Weights of a small GPT-style language model, trained from scratch on English Wikipedia: 2.44M parameters, 119M tokens.
Each number is 500 + 40 x the weight over the matrix's rms, rounded and kept within 0 to 999. Layers, rows and columns count from 0. Numbers have three digits each.

# layer 8 MLP up, 384x96, rms 0.0736, rows 109-181, columns 0-95
493488474439543489469582484468466423591489497554486462436467555530487474560530487568501469456509520546505470508557538545492466500534515476476504492429505463544428479525561494478493611623554497477409484492510551529470481436535519506437476523502483577573504613477533527506489486502468379531
505449456526482490557487499525448504526450538537587519463527503542505535468496471441504471565573565459539478481490487562584537499525454507558472515474522579507485566456486494429561497490588455468496551483572559501490475545492511474537533504467424493533485454524493430532507501573487414561
478511511546470492505547453527493462447491522511484452487501502512601491485543546522440501371584484477511447479484441495485518463544482427601469527511439498451526495508465467452476404547493512454467506439512527492523551565483478550481411509458501482475462545452457538528559546501489471539
488568416550461497508483500525544521513503460502506439506478474476465585485529490540551514448535471503554559430454431478449496427472464466464528440547524498562552443516542501503507482501495529505528497523557493496462428501475540501507432550481505485469497503483484450543526518466577544533
450536441479525600535496473552543477519477505449530424433506511480512555513518510532513510521490496448471486469470442589526507486514539498483440523439469450480538522528506422497515480541557476442457513534589521514525463470530426447534534519568514546485441536502428548430476498544456559475
474480419543491526520469476547529499437520509476412556490510459460513514503504527477508543503529574482558484448468465549458478479485536509465536417510449569498450507538531444504570465521549561550519451479526424470458539427470563462518489597532498539535492505472533475512477448525527476545
578543511490438514550476506518583444472560461528462431434463552477477492523519555413451525454513471544496462454501516469563550479432491501500493454440515459551515495524446490462484452493505410497469451475496550498519577416573531521515495460470510497489479525455520552509506456564497407603
551461482481433553441496461505475439495496543557553474546514610491524473513497514439406480456557444524533496453486584552510530529520486505524519448469521554516523447480508455542561516496471525494499558461468465403513513487500571454550561546490526536455437536491476548459486478485486455505
482533505596447535488439467509492479503559609541507520490482544462491546546453477538514503488463454412533522522501494481535538508476453497464483494427473455518469501566491542521488458493531458474527516515468467553533493431478509473499507528540505546435497570432467552487507527502537507542
409517473503518467537461559554413503525541507539503593565498496456550442447504480565481433442524527482451525430601518510517473539481501508420475570472520506504491505562511543521554526540440480465488459580435512504503546513576526508502417528469489505509505475479491492558527529506470462468
515434458536541458546485480502448473495520492541490501547454600404439445540543432511522417369495554519437550484498480504457530535540556511412525539485494485510520473531497510449485555491470510469470502511537498516463436494449578503503505482409457512546529451554515577503540457484496475533
478449487526496545551480508487449491470478455548524479468537491516546538551502525572426451435541494508522496491501489543517508534461537547512484628515468477500525457540528450489495481571500503500489556548503459473539568484508565525490574516512510506552482464596540424541558513478444497471
561401494517476427478582450501465489470535475552486439484510512474435432524517574488534584519517531527532509473521512461476496481544487462564451476491600463535538541513442478535454471511499442516544466444497526517489454493536504535555488544548420496486542409473461531567545529471531518479
523479531550463427435444475479549520460579557519557470432519529446467526561523468440569463506510570592521492526503569446450549430415445470536475487476476532496540527470438485484543450465569474485490477518550472539455444489477576594479541512551483565522515486509521450465523492480445535512
527551519492450419577448538467404475428444497547473520491529478478481489480457504543523456484496522485538484557475460478550560507493476535475527526520477491551476506495504490494477421472481500558476512497439507438559493507511417473552511478511502500536508530507531546533590447387542483495
571562439543461476537508524476533482434500488491501481501455498505468496487569471502487535548471576483584398431460498506556523481567425482493498477556578479588624458484540472451522462570386550503390489512468489494509512446483442571505486470505488502566530468575590484512525546575527486563
501490510526550471502504514529438486434552564461432522410495429488489557496561478541520428477533493513575417480420447516513545447529526535476488444525420488514484493501432424465538506497506473530629462519495471557599469529525579520477452451451574519477506500490500537548492618474477516469
521414461515519520463497505409479477535466534546441493487517529464549501526465483539508579527559446475460469445436486477530512486514483482499417511477539504594496539474515544532546504474508520516465448532412454550516466542536436491577434474519470483498546587506494561518433497467510540435
538499500561494473510554532452432516499483497516514519500490372473451420545534485550417497523458526468523487453494481429501445358511511455526463480453533472550524496505561535553489515494506551522541540516510415447505476524563558469509518513559488480492464525475520527522537475467594549515
451559535506478535487506465552439486527420420525452489515528541552490470504567466492439502531469503534459463497497562488556443509531492476558529550462565511550454474512453502566497514480503464469437529530449479460596535495491454528513476452472527512526508506474477528534511455501557507423
456522522551613434489503567484474471414505557541456560489582493482499499511502490553499426518489502487421439556498517465442530506479456501504484489473504516528551515477443493588588526518436422500558462438538458473446500488480520530473563501584483595467514460537448566460513515487494543487
488530434515528563508459545459484485633458466418521427520490484497479506536579458551524500476529449519513471436462460517574576466516548499479472451467556483455449532424440506490597481494536469496561506480453503528490460509537533534566537538564470497512531536535507480497515486489448507509
556493483561500430533505507467501460514514510559468468423506472414494500501503410526475489580479454457463510501500461537570548381488435485520440477489473516505502568486473558570506581526553500489496475392539477455543472471511484505535571535471450494499474512509549509427550480527627512517
545555448540486486493464472487538426574501448497517520499563517538482476491509496418496489499470527467474492468530455483516521479537550485523526464431529435529485462532499416555493429461521472587468492497523582470521529487505538541464484469502555486499466488489508508446556507465464446553
529552511529557505532530530468481487530470495416429514476528494468529511464561497504549426528510453530490438422499535438464519594568522515460541526498489441607525516429498567474534513487529514517489485503514475505486422559453460467475494499542526488564520530533408567467470524528468544526
521533531435494435420582502615452412442494563571558495440476530491512472489550570518503477470496477543521498495534561474534588473454554511457514495453507462531527494516561575472445539459422466531490520494524449467456492498491476453522569421525499482500503472504431546573538492496439518472
463526507470541505383498465477483465496487424541497550544496545531430544564483519476511449503479483525595565422531502412457529501536593455474474558497519535596500526554498446501482513455550498495517539601520576479524533475491540539528509577500503430505479502497444597501478469472467474485
511566578595439544473514426540571489504487498552510559538479473449505518518510457513503529478412449588504468482499447532545520530480596512511504519437553480505472524510477444467512498527492506500464504493495517397492533440529496513500559492469547473473528477516441493504495472531504495429
566545467468507484574483488483513488483518467509452472486497488424425487527601466463493433524504537537498419479526490489495565542509510452454544553370447539428470464524531442473497468521553546505503535573486479470457451537497525486576487511470470511540497482455512498513543513507501498516
486465476523514492467524525527538535506495469556483442436471495558548521493488489486537582433514529517535471421498485514522496455428520530491558512479448497556581490448468479533547534509522507531566430521434511408508448470497487452501460442550549566476490510567428521584480458525468514485
583493501534497496449524506486494540570446484504488536560465535525445514517532517484469446552492494469479534457513450564529487416522525545599466509429504479572517521528505520532517550496457493449513515489457471483442507491470491514475492504449472422545461423456550493511580528458503590433
500501496462466456527501449486462534535481544547453465510510465505468447525456445508573462500512561511469470478610513517504502502533457502492428490432508486521527540587503542417538521494509420434477487476641466484552564445535461510555504503467493491543507436477547525540540497540538498513
550623589495564494476491499525447524444478494571466499556486551533486488466492452439437519483476493508587472428491476475588520462434567465483436515461475507505523555451524526545562476456474504506481496513555556527517462520511491490432502442512445588547562535534522474513518442418499426509
435474466518476506519445526510497443444525471533559550510501446555487515489492531457477509556513460511545524490498493558522530458526492509509488488471497501560460459565477544522516488430552443501458506542555540466484466439502430519497448455528475481473442550473507433543474598516551545551
561459581537542577530466547494541516506539484588526478524590576414513463496521514460426473528459475479533489469530495482497550452448484478469513495460499531535496477489491519511534592534552516392530546477477477506443497463430455526456456508540486445500443529536508493538450494491483507475
495541524566532452511465464474489469508456476451483441517540471395490482513535483453518489467527503489408455476461455524508455478536509542574512614506575482485517456517520474541545486471482466507537584503517433499495501466460464467553544567470475484514475494565494491444522491496515569535
489516491491530480516429505452446484512569501511526496553568508445511470538412493504459471517467519560607554549506553488524526503521511545426470516468461539518533519506487478511566525515495467416478590472530501516561544497471549460489459466526398448483558502457513476515509472454521508530
475441511486480480479442508537456488448543529560424552484453560471490466525501514479514503465498555521488524506574465484597489461484427498440513543576484557501472512492487494583487482483542535487517473486498461506443507473471463450534535543559457496547495436500422495539565475483513481543
488458470512442514530552531506471476503567546481478421494479413510511570532488524538477489408431530561437556493528551464510485451430505528548469473505531551536508451441469484476550554547542505464465486487522490435511432501501467507512509566479596466556514547476510504523527487538505519501
551498496502488474525466432500552451505503470527510528538572449471470509495533513542528523566500603545541539528578450540485515582478476513501477478537579496542481502533523527489499513491541479459552444518541503447486559499497437455575489483437481491550493498405342491433553495504534479501
542455606526574568546472524528476471442530474542498451499535422444469537518423522516558425505477517542598486514510442546471552450518520538505500525503445498535504474495521511475465534585565409527532532455491524481483514512525516530544546529521486558559457487580455487479473526431492476580
464547458565470490495430493473523529456516500604461520518458441547447539502518481502469487510549546545518487462527492531450563557533517507508420458457507431477477513489518504497503440485497533529486474490446465490553461529456468496417520493477498511495448501575532510475493477427469595549
438464516524491531515433419494461502436513554493488544433453452496491600536515514505521471499496493469578552456489437517437433537557521493464591449457538475477541549519497506490521491588529494469459446486533480490408549471457475470481446501478445525585512497540514414558486554468461518525
566501460528506491497488506510532462477583495518441559534501532515456477537541473548495493477442548497492496527475493464554591425487517536485507544413432544530486476524510521451408492434491456469454487563514504519487459501539447511534510445564432504569496465447436508513522565507521492486
534509475530446428502508423519505460588508536493527433483549483515549548497446435468479558522591513543507506507446465504490504460561580506504485552443493462526553597518487453427506375453551508488474526524537541486419475552441479452509489503503495479465489457445442547469493443529546548533
504486491477506439510454419530436507579459532497465509465506444604494521502446500553498418461535455494570540504484428487461521461507515480512478561421499545502482487486543434500438527535456524497448485482473477487507469503518484568544503491463428547562524501424482457460531492431539556344
526543495497558546518494541510452456543470497487501503528522505496515504422523518517479489508529519504458501476483482467455492511476542456493491532484438503475499441498611563501548475480517445508518584460499482509458506444482547513445484512526520463512522551551509478557518498480464523514
559575527493545518491531444482486451471527559569526560452487554450540554439511442486477537503527469506480509518522489484546531436474514507453516538464539475479474576457465422471536494545540482472462473610503531509420541475526497490476493439477479413497555505412448473575505522416491453507
487527496488468551516366468537503543485511491555497520478478551504573530522522422519458508489508529446574434512462488488499504471529523476482458476568483567534495469448572433508510484508455540531394532489495478440588473536511528436590530479565410497571486452570540525443501499511483411541
416510427518529502495522521516483523447525502550547517506482570495501519472505486398479494460512517537503510488492513476503562502538513494563510521516537522520506483519504477461506420471475456487450494428480507499493466545474444547425559452485537559504556500471559433538458538522486503437
482517466504524499513541487501515474518517514494512517441511551529437499424488518528427515507510469512509551455502466452453453458508494420518479438481554515508561482527443479567473491528503502487577544539492420551433470523491486522487463523580497442513459510445500557509551515409507475487
550502571458519476519527499544554504480522604472619404465520501441471495491492477481452419441540449478497490439489476587489467538385544547519523550458498551485504417415494482530508455556475526518565430545513468440500438469459469481526438521550448468528510434496537521491499551560570478537
497543521505424456535427525483450449454530473494451450487513575461488479558451495524474420515561543477509486513456570475462476484536514520540518546478408457563486564502537538499428469520460434519472542589530476500454509595491498552484439458561622473459540427503534604535512488534463517449
434440500517534481571540471490541445419463466535538509518535514526499524586492499449491441495512574576464537456470504610427462594523463544500475537461540473561507519532542497437529435488500480478566544488443508556426506546540475484573441528507487473468468528490520484528476474521495522471
489533508470569512541424515528492541449497456486482550490484512535461545488490571533531455444544488426540506427467490504503512528530453551515462504516445534513430527534548486497520515523567496500478495485516457498468514499490504447530499449547546434468518491564458584559479489513457547522
525433508416475544467497518551454491506546449457427524540521489499481514433526533482513486459548531470481533497547516487471426537476560530559447493483514485555523417483512413468492505578561421495552542562500450508565550539504453587523438538512498534487509521478478515501501458545472495501
497471555520565535480452501540488533512485475417491472478541478493501513480508511506484506460475479466510465548566475541459565502496537519483455526511497517500562554474493544541507522501561530483548487445486463436597520391508441535448493479516554454537509436459543463534525420504505448451
531464474503531552568488405544467534507488535545483485501487525537558552547485462503457525454474483500464569488468445533458520573544483463487463486496525500511540482415481494514542430481570519493471427498488513536420564506543511538478496550481512534551505489437497453504507505488518467530
498551488533511517515523466487485485486452510534477489492498468513461518515493511437488538498526507425491489556454443457551498432455579501509528502575522475533507569468541491556483486515505510491441393483473505522512416494506483520546587508525443520595525487438496516522516521444487515531
533501462484497471512496460437440458516518542470597486573510463509524566585482537476460500511479507458568560519463471511470534486504500553487496526519492501537453433457516532459494490582444463536455442508501450456471530498410528531547508539530504512536423472445477516553519588435482532503
505514459536501504503486543467502481477485468555469487422477528469460471541488550487561467480526539493571481470521536480474492435540488484520462408476514449542537509549469507552463541473428442588484479520509548468520476514557452547480492430506572494560462534480524499468482532501471522479
501537539564499448514520456515457454474497422512528493542526453522474497531527585469518501418526480459521500479509486531466497484502556495518504564557523518477589530522535537520495480483550486524448534441465496438525489543451434435523448531490490509537535466533455495513524506551426422468
490564520564456534549499486561453476595497490513539460483514453560497527482450552553468458509520435406496552508519471548460497459488516454492533489520564456546528557424551532458465463597513381555447493505551498488468548433525478481485529498518445496537416574510417500493492471493452582559
521450463536498599535509489508481541445485518509506474469503460527471535574512471504537472529560482581485495480496510546427486490442422469583494519464500487584529492522476470514532492472576493501548441525494523509511529507429558513473466547555486567534551483529530484437496509493497504574
518490578453479545589480437489421461494472515471492530456483559457546479553471423456509478484446496484501478503495593461444475504481480495492475552443477502473509500516543557461538517599519467540459468585512554499508460563462488467553432478579546493483473477553421488449598540490416501492
469509458531454533424458474564536529488537486533462521473543522446455513464486549570509465509579467510523492468465537495455510525505507501545554494490496461544492448484507549457449495547507444554533505477482555459531513544479528471510479456519501520508536520485546551495427485472520577480
475560425516430505461533424517485436468504436516499428520541473448471443468421544515498477559510526511520469416535520509490534441522525532568471517455504587496561453517468485417519447480493544543411501535444523497525552493519521494590503450446442469530430444426541449556500462517490539528
534579525487487564547480500539496525500567453414561501495530517522559542471536496541512553490523488546462571495457501472465433479495484544530508514544522541544461507515520479499484478510513457526477483417566536554501489508502460438495496542427470565498508493515481538470506551471506515494
479471483530518558505491428517474459462467545461522518521549452488465508506501468565408503517525533553456460446584506493410534559560490494540546505441520530529538557537494502447537578549581496537467413456501452532523539477448481497475543524484466527539513508560486471471476471577417448460
546479474510488525543473465531572523510506454457428453517448450453516561461479560510462499511587503528559482444530450530519544492448496471517496514516488462469493523519533426581429582527529483436444483473453492478495540449554546529477505523522496497553491526491480516525535524463485479449
547505502535452492462482432532548456510525476524507490456504493527523489488445532578417483506483487398534506449543509459522578527530468479468453535571487538498550515523498421536557490506447524590449463516489583515473536524463480492521473447539417524506535475428461458540507476485443532474
447498449457507564581516504510468534526488451427492503470501531456515493473470480536515497525533450494571490472488468561519614546516468523530499498470511525502484539546505523491492534533570487442570507523551468487472495461535551553486543539521576489522444463541453485496489501487455514477
447477487502505490496524526604441495528472533539505497527518511421474454460547467452498501444523522494465554537507599496440486550575436452486507430488449616511520484420501441532554446573444477460463466523499466501511582503448597500469524450536575490535562513482509436511514538515439506474
# layer 8 MLP down (transposed), 384x96, rms 0.0747, rows 109-180, columns 0-95
491494436516479463473544535526503535475491512489460468506495392438454510539498570495515459515464493450480518547417477471518493533500500473440541490481531515497427496498496559464534507496511546477469530477517564465499507474493507450471537517445522492477428481533494437517426491522539440517
451517483523444514479525579433523546446536512474512535553531591496463521471460546508456455523510460512515550592472452515464487475514497550448601547565556455480446524519447509529409569470518458469492470435476473532518484502495474453504445498530451453528463555455516523528481509494543533525
599413505466502570482466508535480468503504522495494520477539539473573472480453464533532531441530546485496498491451556587474524481485511416492461493546529533466466521519537515459479489421531482522530518504483387464465422519467495530517495498462529490483496443479503474434485456499515494486
456478499527529506524489487511511478467493549499468481535464442497511479483529509563495399515458505470497479472515542533497529415497522476471527485519453502492553534451499457516480435522556493502459567486502493487518538546560476515514489503487523525482506493509439537495457538514468483456
479567511431434503480533513494467497549490529491498458533577536520532441566540456449523518482502576462538523466477503502450459478466540586505469471527440518458478419500476582477454576473481549476517517516436440545477499453450566494513523475454465551512484454503490516485588536453560503517
516514481523526518479524467478595550475460490507519546482482554521479500505475559506546489541500575513454472522500518514505522446491490516499563429492440510447564473555514459471463562553482451462494499494508494501488540488489447516497452497531474550517556528496457561478534471491494550506
529495525540544469503438484486462523563458477469544498455489514479461471572518518459461486535468497460493476527546530519423467507477553461462529588452520550434431583575489452543466440543535525513495505471553505471524533522525558551512495494490479525411512504498471456522492494526542485478
527438570494543547502464503544437529419544479466519481517487453537537560451523452456470576436472533495492526471481492471475472442487482430497501502568485540524455481479509540553526432482513505483530471451480525519454480533384506554529539538543490527503530471570565456437522489523468511503
494535442439500502453509490505515519519550551459560481494543535587478475509516558471500498514497457490469557433509490506549488486460501502519503438493575552495503516479452506462439482549493570494422526497459488557518542549526472470612477510538509511474453463572522431521463480498453515540
406497453517527520488554537483489452496473514548579487523536508567507547541442499487474465471483434506418446458517522484452527416567525462487605497503531549535496460552531465480508420491432497443555472546464499508536555505466420510538528494518514484488528457571451536465524460465497565504
484478491479426553471544562504484514393463529461535488484489517533463554478448548502544485545512438488444488556491458449452486476523526502423548504608525511452590562476445495490453534503518500469474546555532545558493480481426481490473524513537435496521602450523454484485449531529475577476
560449527475475472530453507573515453443500538460516442600561495499499544536485466519494535470490561464446524530488482512463483477518519513497509498525459487499510469531493494535440529524432543520573464496488530478464495510465437527601460503529446477513524518526504466480508471504424559513
513546517395468495512486439515513580511500412514466470521509463529584482546411466531590492527504518428534531437444555458488490500494456455542512493463499519473481432560463471504426434509549451528534486470544598454485492492494425451511571494510464593511487523557514478529482473534492501530
446490544427453492504527542513440429412584465595447489505505499443508562461523475533502507489438541455489534492581489416459508444504470496441481483512540481492443536566511437452497475482483516503522438542500543527433483510548451491560463488475575441451530481428480561458525411578523529487
524423528491596548504499502523562525547549494498553465543488558475493456551560528498489596543469540533425504510525518519483428506416462466493456508441496513480474524571504541446511532527501451498486446466554475541491518521466492536451460547530573505430498453472534470509479487561468489452
513555553457428567594489484458483516490509405535537541525432515578493607507503550471451569511497443474486565589456431476535474535469522528522537545490533499575573583553498543567569430486525489518499514487442484494437595532510551574503490530593545466545437414479410529526413454445482453513
530526415510543516438485499454494551569452443563523398504458521502501531512488538513462553463527491483551493579591466448472508401527494489466529437471561521516545489502459522505536445498598463556467476541549434434501526448483469546508564519452519508542543462388457534484481536518551531481
484496590480471437489486473519494576503514445426479503501443441502527524467547504493557517392566561510505502528518545484489435452523499517522514499518506501454442498441559497419516536519516482509539532510482494547508525510540483473512563516434528526485507514481475501430590507506501549526
486506513531472553508459486465528490452501499541497479498523586507486515487427471495520470547503432504493503538540498548474520494498474532489505519480477529497521529529463510454524495451498500482468485459523506539558504464571455572443465470563458447592489517491463510493547516515463477510
427460436457457498487586459449555494418579532451537557525533499550516445495507492499501528503532492455491485452460439463482529447555477486468472531485470498511547492545479516469584454500523491423499566490496466493413482513521537514471478445502441456457516536461526457547514611522423567525
481511535534535488411422399472542512552472511664506492453489547501491486488445492444470503539563505386498482555483455509444571493544437505452547529506541565502518472495476521490538514546477422518511479581436476500437527548509475513502584505456488524507450372557458537533511415462489448374
489500561505497527529486552522512536516495535474457495511497554582491545533486520559470541473504510486481485469400530480607480524512510488517552563490454509545431502483566500497442559553529465537483527539552458533462492441539544445477426458542443527528482449401540520532460538519517461534
491503454483531500538510474522519500533524500477563488553503488513460530502525404508474495462517449527532510485443475474510491477546496480520517474535472466572526488474493435503490488518501444536420507535469481504442475485512462471497513495520553529448526466424566503548495514452406459524
458533503578550496463533417563490548528504529567485383507441486487490486434485525472464553516465475535547453417580509480565540537500540520499523493489512515517444585501428577525519526491568472566520515480507441533467537559483524505522428423497509496529468514447485418589491549510446500490
518511494461472561446528426486449551534466522538537468550493522531542509517432582445512477448456516500515515532481448507409513429582540528495443445606522497584453518414454517460497475442545495487523454571469496451455496489485490481481561511489496529445456441526424428484556459506484496499
499387477529530482480474510598555474546611426457549528436543472504515542539498469409453515515557478514516516560528569544448510509503518498437420530431524577512561445469490526546475483475398427509460452485501452515487518444476485470477439509578535525465450577422520530518502468524467488474
507441475466434478523441586526577436516552511479497495475471450504493466455483415505521477461550534551461512485528473512513511545455421476528466452475514508490518525451452466457534487556552472572498505459513498516553514452550502457480577426473483465514461471485498441517589439568484463477
448480426428514457496523518501461539510547527474448461501533510488442477449524517490503520459562539432525517559449539423534529449495459458482533494575469484508536451484540527511464522453516468501496540501464503494486491501508496516523503537520503465460494498486488527507498514502523512502
467481445486522551471559520496561471491492580524590538529558487512493512503425536518506505502492431482468580495469432511601525470520586529543458481482507444541496522490544503530471515487526513472481477420534555416480526531516486459483515572476557504493482514511474511524519573468496435486
508440494467489406545476540452464477493468550504570488527447536526410525469510440407456500477517482504472527587501543514542497519488501501430618464506552541534556435458446464518470519507519515559482421529558456542509476439485444443445480473514465499495486464486469552504498511499467443487
576501504534505508489480446507496487487492585481464537482489488500537541452500569540537524539459470514488501503529551484489459555573437430491506445452516522429415488489538446547542459487464509494460503582557445521497482577522491479509503527563501570539471539511500447606495523512492490509
494499486533551489447457534507538389481564497503476460478524470531483479533532545416413529488470516486534463463541490556520527558430483504493513475530508498497486446529445511563467477465562558526502463530454561425442507524557423505496413471480572506499509538455439476556484534563571463475
475513473424536475409490462539503531487489511512542516471490482577447461479498504441531561582441573465512500441422544531548503524525441481465513504521394387555539413558452538468527488477475514461506520439509472473525390521531473446467556536502537454410488533583460554566478511472522515563
497590482478561542499441547584467494468548445503441492454415493486485542475558487443496461470560400495491452499536453481480592542516502518559459544515501418451523475508464468489477531502449491473499484512526469502460453521562537504533508492498528556443457493473541501528525508456503527570
459511460505482412582508567500438513473496524495467525503504477497524469521498521449536497477505501535447488484462492464524480476481495445467529572509520475460514447430558423470526482513466482518475446467518508562538488541432484471450499505481418562482495558523510471489448552501504456536
472466470505492513433489522493557457499516528485483473461504530538459489457569512542505446484457502511471514542500518501498557436455504521489530478495487458501521569453496511462445498476569500485478532498493464461515526508425530491512477496524474497455509585529531501549482541509509533499
499495520469505524488514513488526500527523576483462450469497541504484535479560481503564543474499484469463499473536447575489528465446492486543477492543539516470516455573511454482420464458488542540542456481464426465507500542515517520547607486547519499513501527513516487494543532514558501515
544490484539489477539479481488432454470495479552513420480435428524512464529521496498494464431521545502518408553519513430530529509559525437509487474461522458506546432498452431445487452557547499522528497498471379454521474502447510509546455459569467567514496516507503500527526513511468517523
418519508442448507452498536523570431560528503545476469462475496491515528471472507534478440479506485500520498491554509459488477472489463521498512512518413535537535508488542434509534539447474504580425502516510438503425549528425533509478439448531536465540499479502471517493516488496437531542
517530523455495466541468515523500525520512516517489471487475558550566534472521551508455491443492443463529554465520487452569518457491557516524502505528481567440476515444492474510456485506483506469518562525446526626505460519547514520506528505499496493418525507552632555541516496561456513562
470465555545523491493426507509478515395489505479510434528504523453470491526442523511547508551514494496560538469532519472532451485487526497527514430501543527566490565403535518465478473519413513492520479497443507494551549496491514579602506461527583520523448542496498472473500540498464462464
531495525482503470521488511409485535516463482518428533528557517443520426460470479562510478480503535505470472528458542553494501602534518477473524471528473463541535516535492444478536543552459506475538573556553509592515472510529499508505426506512523492556514576484512464534460446565468537476
474577469548495514540591518603514495462471459474492464481490437441530492523530514435532505540452512555476489542561493513436446398525528511523533535474502513509413451557503433552540477406473526510564457469492472494519476500481500521435556463568516484488546458525477511435531483458544514472
536534533540511481520524478457455507527531548414504445417442515510521512497506571494393524490544465502487434520540466488459479572443490518588501523540555454527512506500551503487511511513508525493561535476525465516491519487464534467486492567419495435417456499483510480512500487502523494545
547503526477474402449531503491434518478552530492544575462530461405417560489583459501533495505443549402571505441476463486553507482468445566425549463490489459532499496501497548502532513556466508503458472569444479488494478436519577515553483507412564453412534431549532502534454500544495470482
485514545454439515486543544516480489466488494594546505570489477406529468495523485498499479468526601487495505489463585594569583490437560521504443478617515491518527458442493559509469489491540505510544536485466505494575546526487518515554477502480502488435512572562522497507562502559522449532
450523512512451459472505472485543499462497523489490554544508443528523495501507500479478522474516524489554471497496557479528480466492477509501507620528492500524494494457473510568538537507518517519510524533438475491493527500487574533548608572495560475521495495444468540498552572511513514550
429451498510503469494486529486451544500511541471537553604482528461483467491546523472485508461583495510509530532487520434480500487538523505521532557506522541501517518515505506483440516513450538455560495521534488463571501477467440486557511528509524506469530479540514487456590485493544580484
482480510516520472546491489513554457545538549496591538518411482448556493537488423462555485520551541588466500534495510486424517431476497449459466462431571496476561514464520464561521416486528558526532428504528444573516459481415513483510435472579563574490536531527551400453535534440468517462
484508537479503456564496490487517450486474539475502493455516495533547460588540474479518437474501495543512567470451530518535505502424454479508481563559527464505494538435502499441472482468485518514418577560543511490516473488529506475520472472514431598529533483503491447494555524507517497516
511420475511523523492530477523437461464476446511536515556486447482551460562485459449546526457556477467453484519481545488522485564492538569479476490486492549506477493478463511493526493494474534489478512500456538501535487465569555456517510560441522492544479507524485450514517489517487459482
473494425540452539425495450507468490537460388548420588533481483501500544561498496517504573562486548535515527502493514447527491508592457462507476481527522480534518535512486501498522571467517451524480538468466506568484512534532478524509526477490580493487475572518487480495527440458388519451
462427571492467513555530501594573556459438462482462537444544421484550509463500466523587506548468563486515413475523515466516517535402493474454561456457538495555518520562487433500535574492522522439520532466487632511476526543465439517466520521464442498554545538485462466422470444506474439501
541538537497432479507473508539474503567515501472480471461445486509499473466543531567441542515494444487500506504442511435552563498430462503472465483472544574516480518526457520495525515533579514508512520497543496527547545499522456482473495475548473535504478530516476447411460522503533451515
478489497536516493530448499451523506478458561494513505503456554503539475521459528476495533516449539488465521477480517486474503471470470520528524468570515544520534549492493462497459492513488502535515568495468556501526517494537426490465460506508498479589531491489496458519489506475538557492
422525494566474480520508550433546457468549525474495493523565552555501530524442505523484477487488519558529484575507484520458456506538456474499518506441488506529550588511517525522548523484470508479460472483516490477507469427553517486418501483559459476466485549497427517504479491492487525516
474524461508509485493526538471506453502534527584511491496523507503538471490480495450538480523553499530533517443509505440484508533568476493489538486504523498502508465521523441466527513538475452556486506548535449516484477514514539454569473500521500503528492497508473520521520509511516508576
535461526496535544500461511455458459455480515458511449441500474507488573485441490566471476513491453441478453527494517512509509519573527560524488541463395513475466454544519462531449506560488514506482483467510539493511491466459461512496472435550509494470518499448560538549465515476461511532
455475476519455517548497412511527505495530524462507549536468467616474497494473525474530547439466518510530453521488520432562451537492500543473486567594563531512487484478445512518528438474444412490596490493512497478504522474440562445590512530509406414436464469501484504505536534485474544507
508526509416493452496498570456557473540498493442470551527511501543472507445506584476573523466463481532583554448533466497478456527491485480560478489452541492520494501547585437523465571493561485450561414558478542512614491502481533490510548483500467480490466540484529519452501515556548491522
494517497523515507473498566476493457477442545420509482467499501489497491471432524509509466502471531574564447495497519458513449499535486515429431544509465500418475470553519531504543496540505476501583537457510556528564380463540474542493461565562543503445526460544486558443502489462469523551
533451545493543512452491544439563531502430539543518457493535550435572439449477512459497548464500425462489517539480460479507503486533509531475482469523506507405448518454474496443482511489384488482507539507462456550540476485492472486469545540550507521495475452501501553512420484489521486458
548410440500510468466477479476533456499505497508611527466533528544535580529463500527457597481490385532508516547444493462507543515407541413474398532450498535441525497398502419491554549511514494536464513532454452500470407434447498434573494547454452475560572456411542532480467551482485430448
502497521455553526451539506555534541532503535461475468543425561488492454542508506522490504531489467540483486496539502519556487544472503586524481497516499509499410548455495616530443491452461581517479567524537486467520496493459493477543475432445526467472457494459501516603433452507537474537
518517488486509469453517516481558551509430448459506465542493520502550451484520586486510451507446505462495498460473491548530539530514504489534485462499463502508428504438507459529514519386559500424550510475475542535510515472522464491553479427421592528467463505529581527462495507516570509526
488476485503573497476521498463520489464460568434514474528483496456529506472395514556524522555516487491453540496487480479493523508484540505459480541557497535442511496528532526482453477494437459554498550471538522470517515411507468492456494534573445523544465471563476482473533516432477563514
542509425499532527475580502550427489563435507488400527520552529515547539553586454440516421505478428505472553567481505479552467462489517506523575492457531540555453564474544487486544444488491538542449507522577558530441554493497463447522440506491598523499512561469457522566422537552574502496
493484471503483508515504560490492444477485520507437497529493473465517500484523482474491435481531525509548449463512487519489551477492534437458493488456484470504561484503542484536498487502521491494483532524477484494474496493515466524518512486516488535543502520473534512523480509516511510474
537558458538496512489529533487465550533563456411546539460462534493446506561496548530502578534533557537565527523478498418606464538515459510444463464604512470475499516538555551490529459488544452514520563517471500527465512536545477509468509496476487418485492492549483464558520465421486548551
528470476464472334453459544524484457534508527487436541578509484528533472494499477455533511459521565555556467565508480531507506515442561543518531550496504554452529499448490549548483448498495511520492538478468490477466476531561531552532525546467534459534569525458472475490537497493530517496
456545512514495477488555497503500477477543526476505445416449475453504463498500437410524488522532472552511439488565474456478494456510501453564575503453461546497502497472505528483589399495515512607404554527492521515513518511457576570568444511493522459469525517386526517560492464558544475536
480496503453470505516500524486459460503492495499506472492527468541530498480475484522496500468519508495469492535462501459511480519518516503510531518529443512509493479543518474519452482539462543547477498469489464457534461499510497475536500475498437523471539463468502499520505526476515517555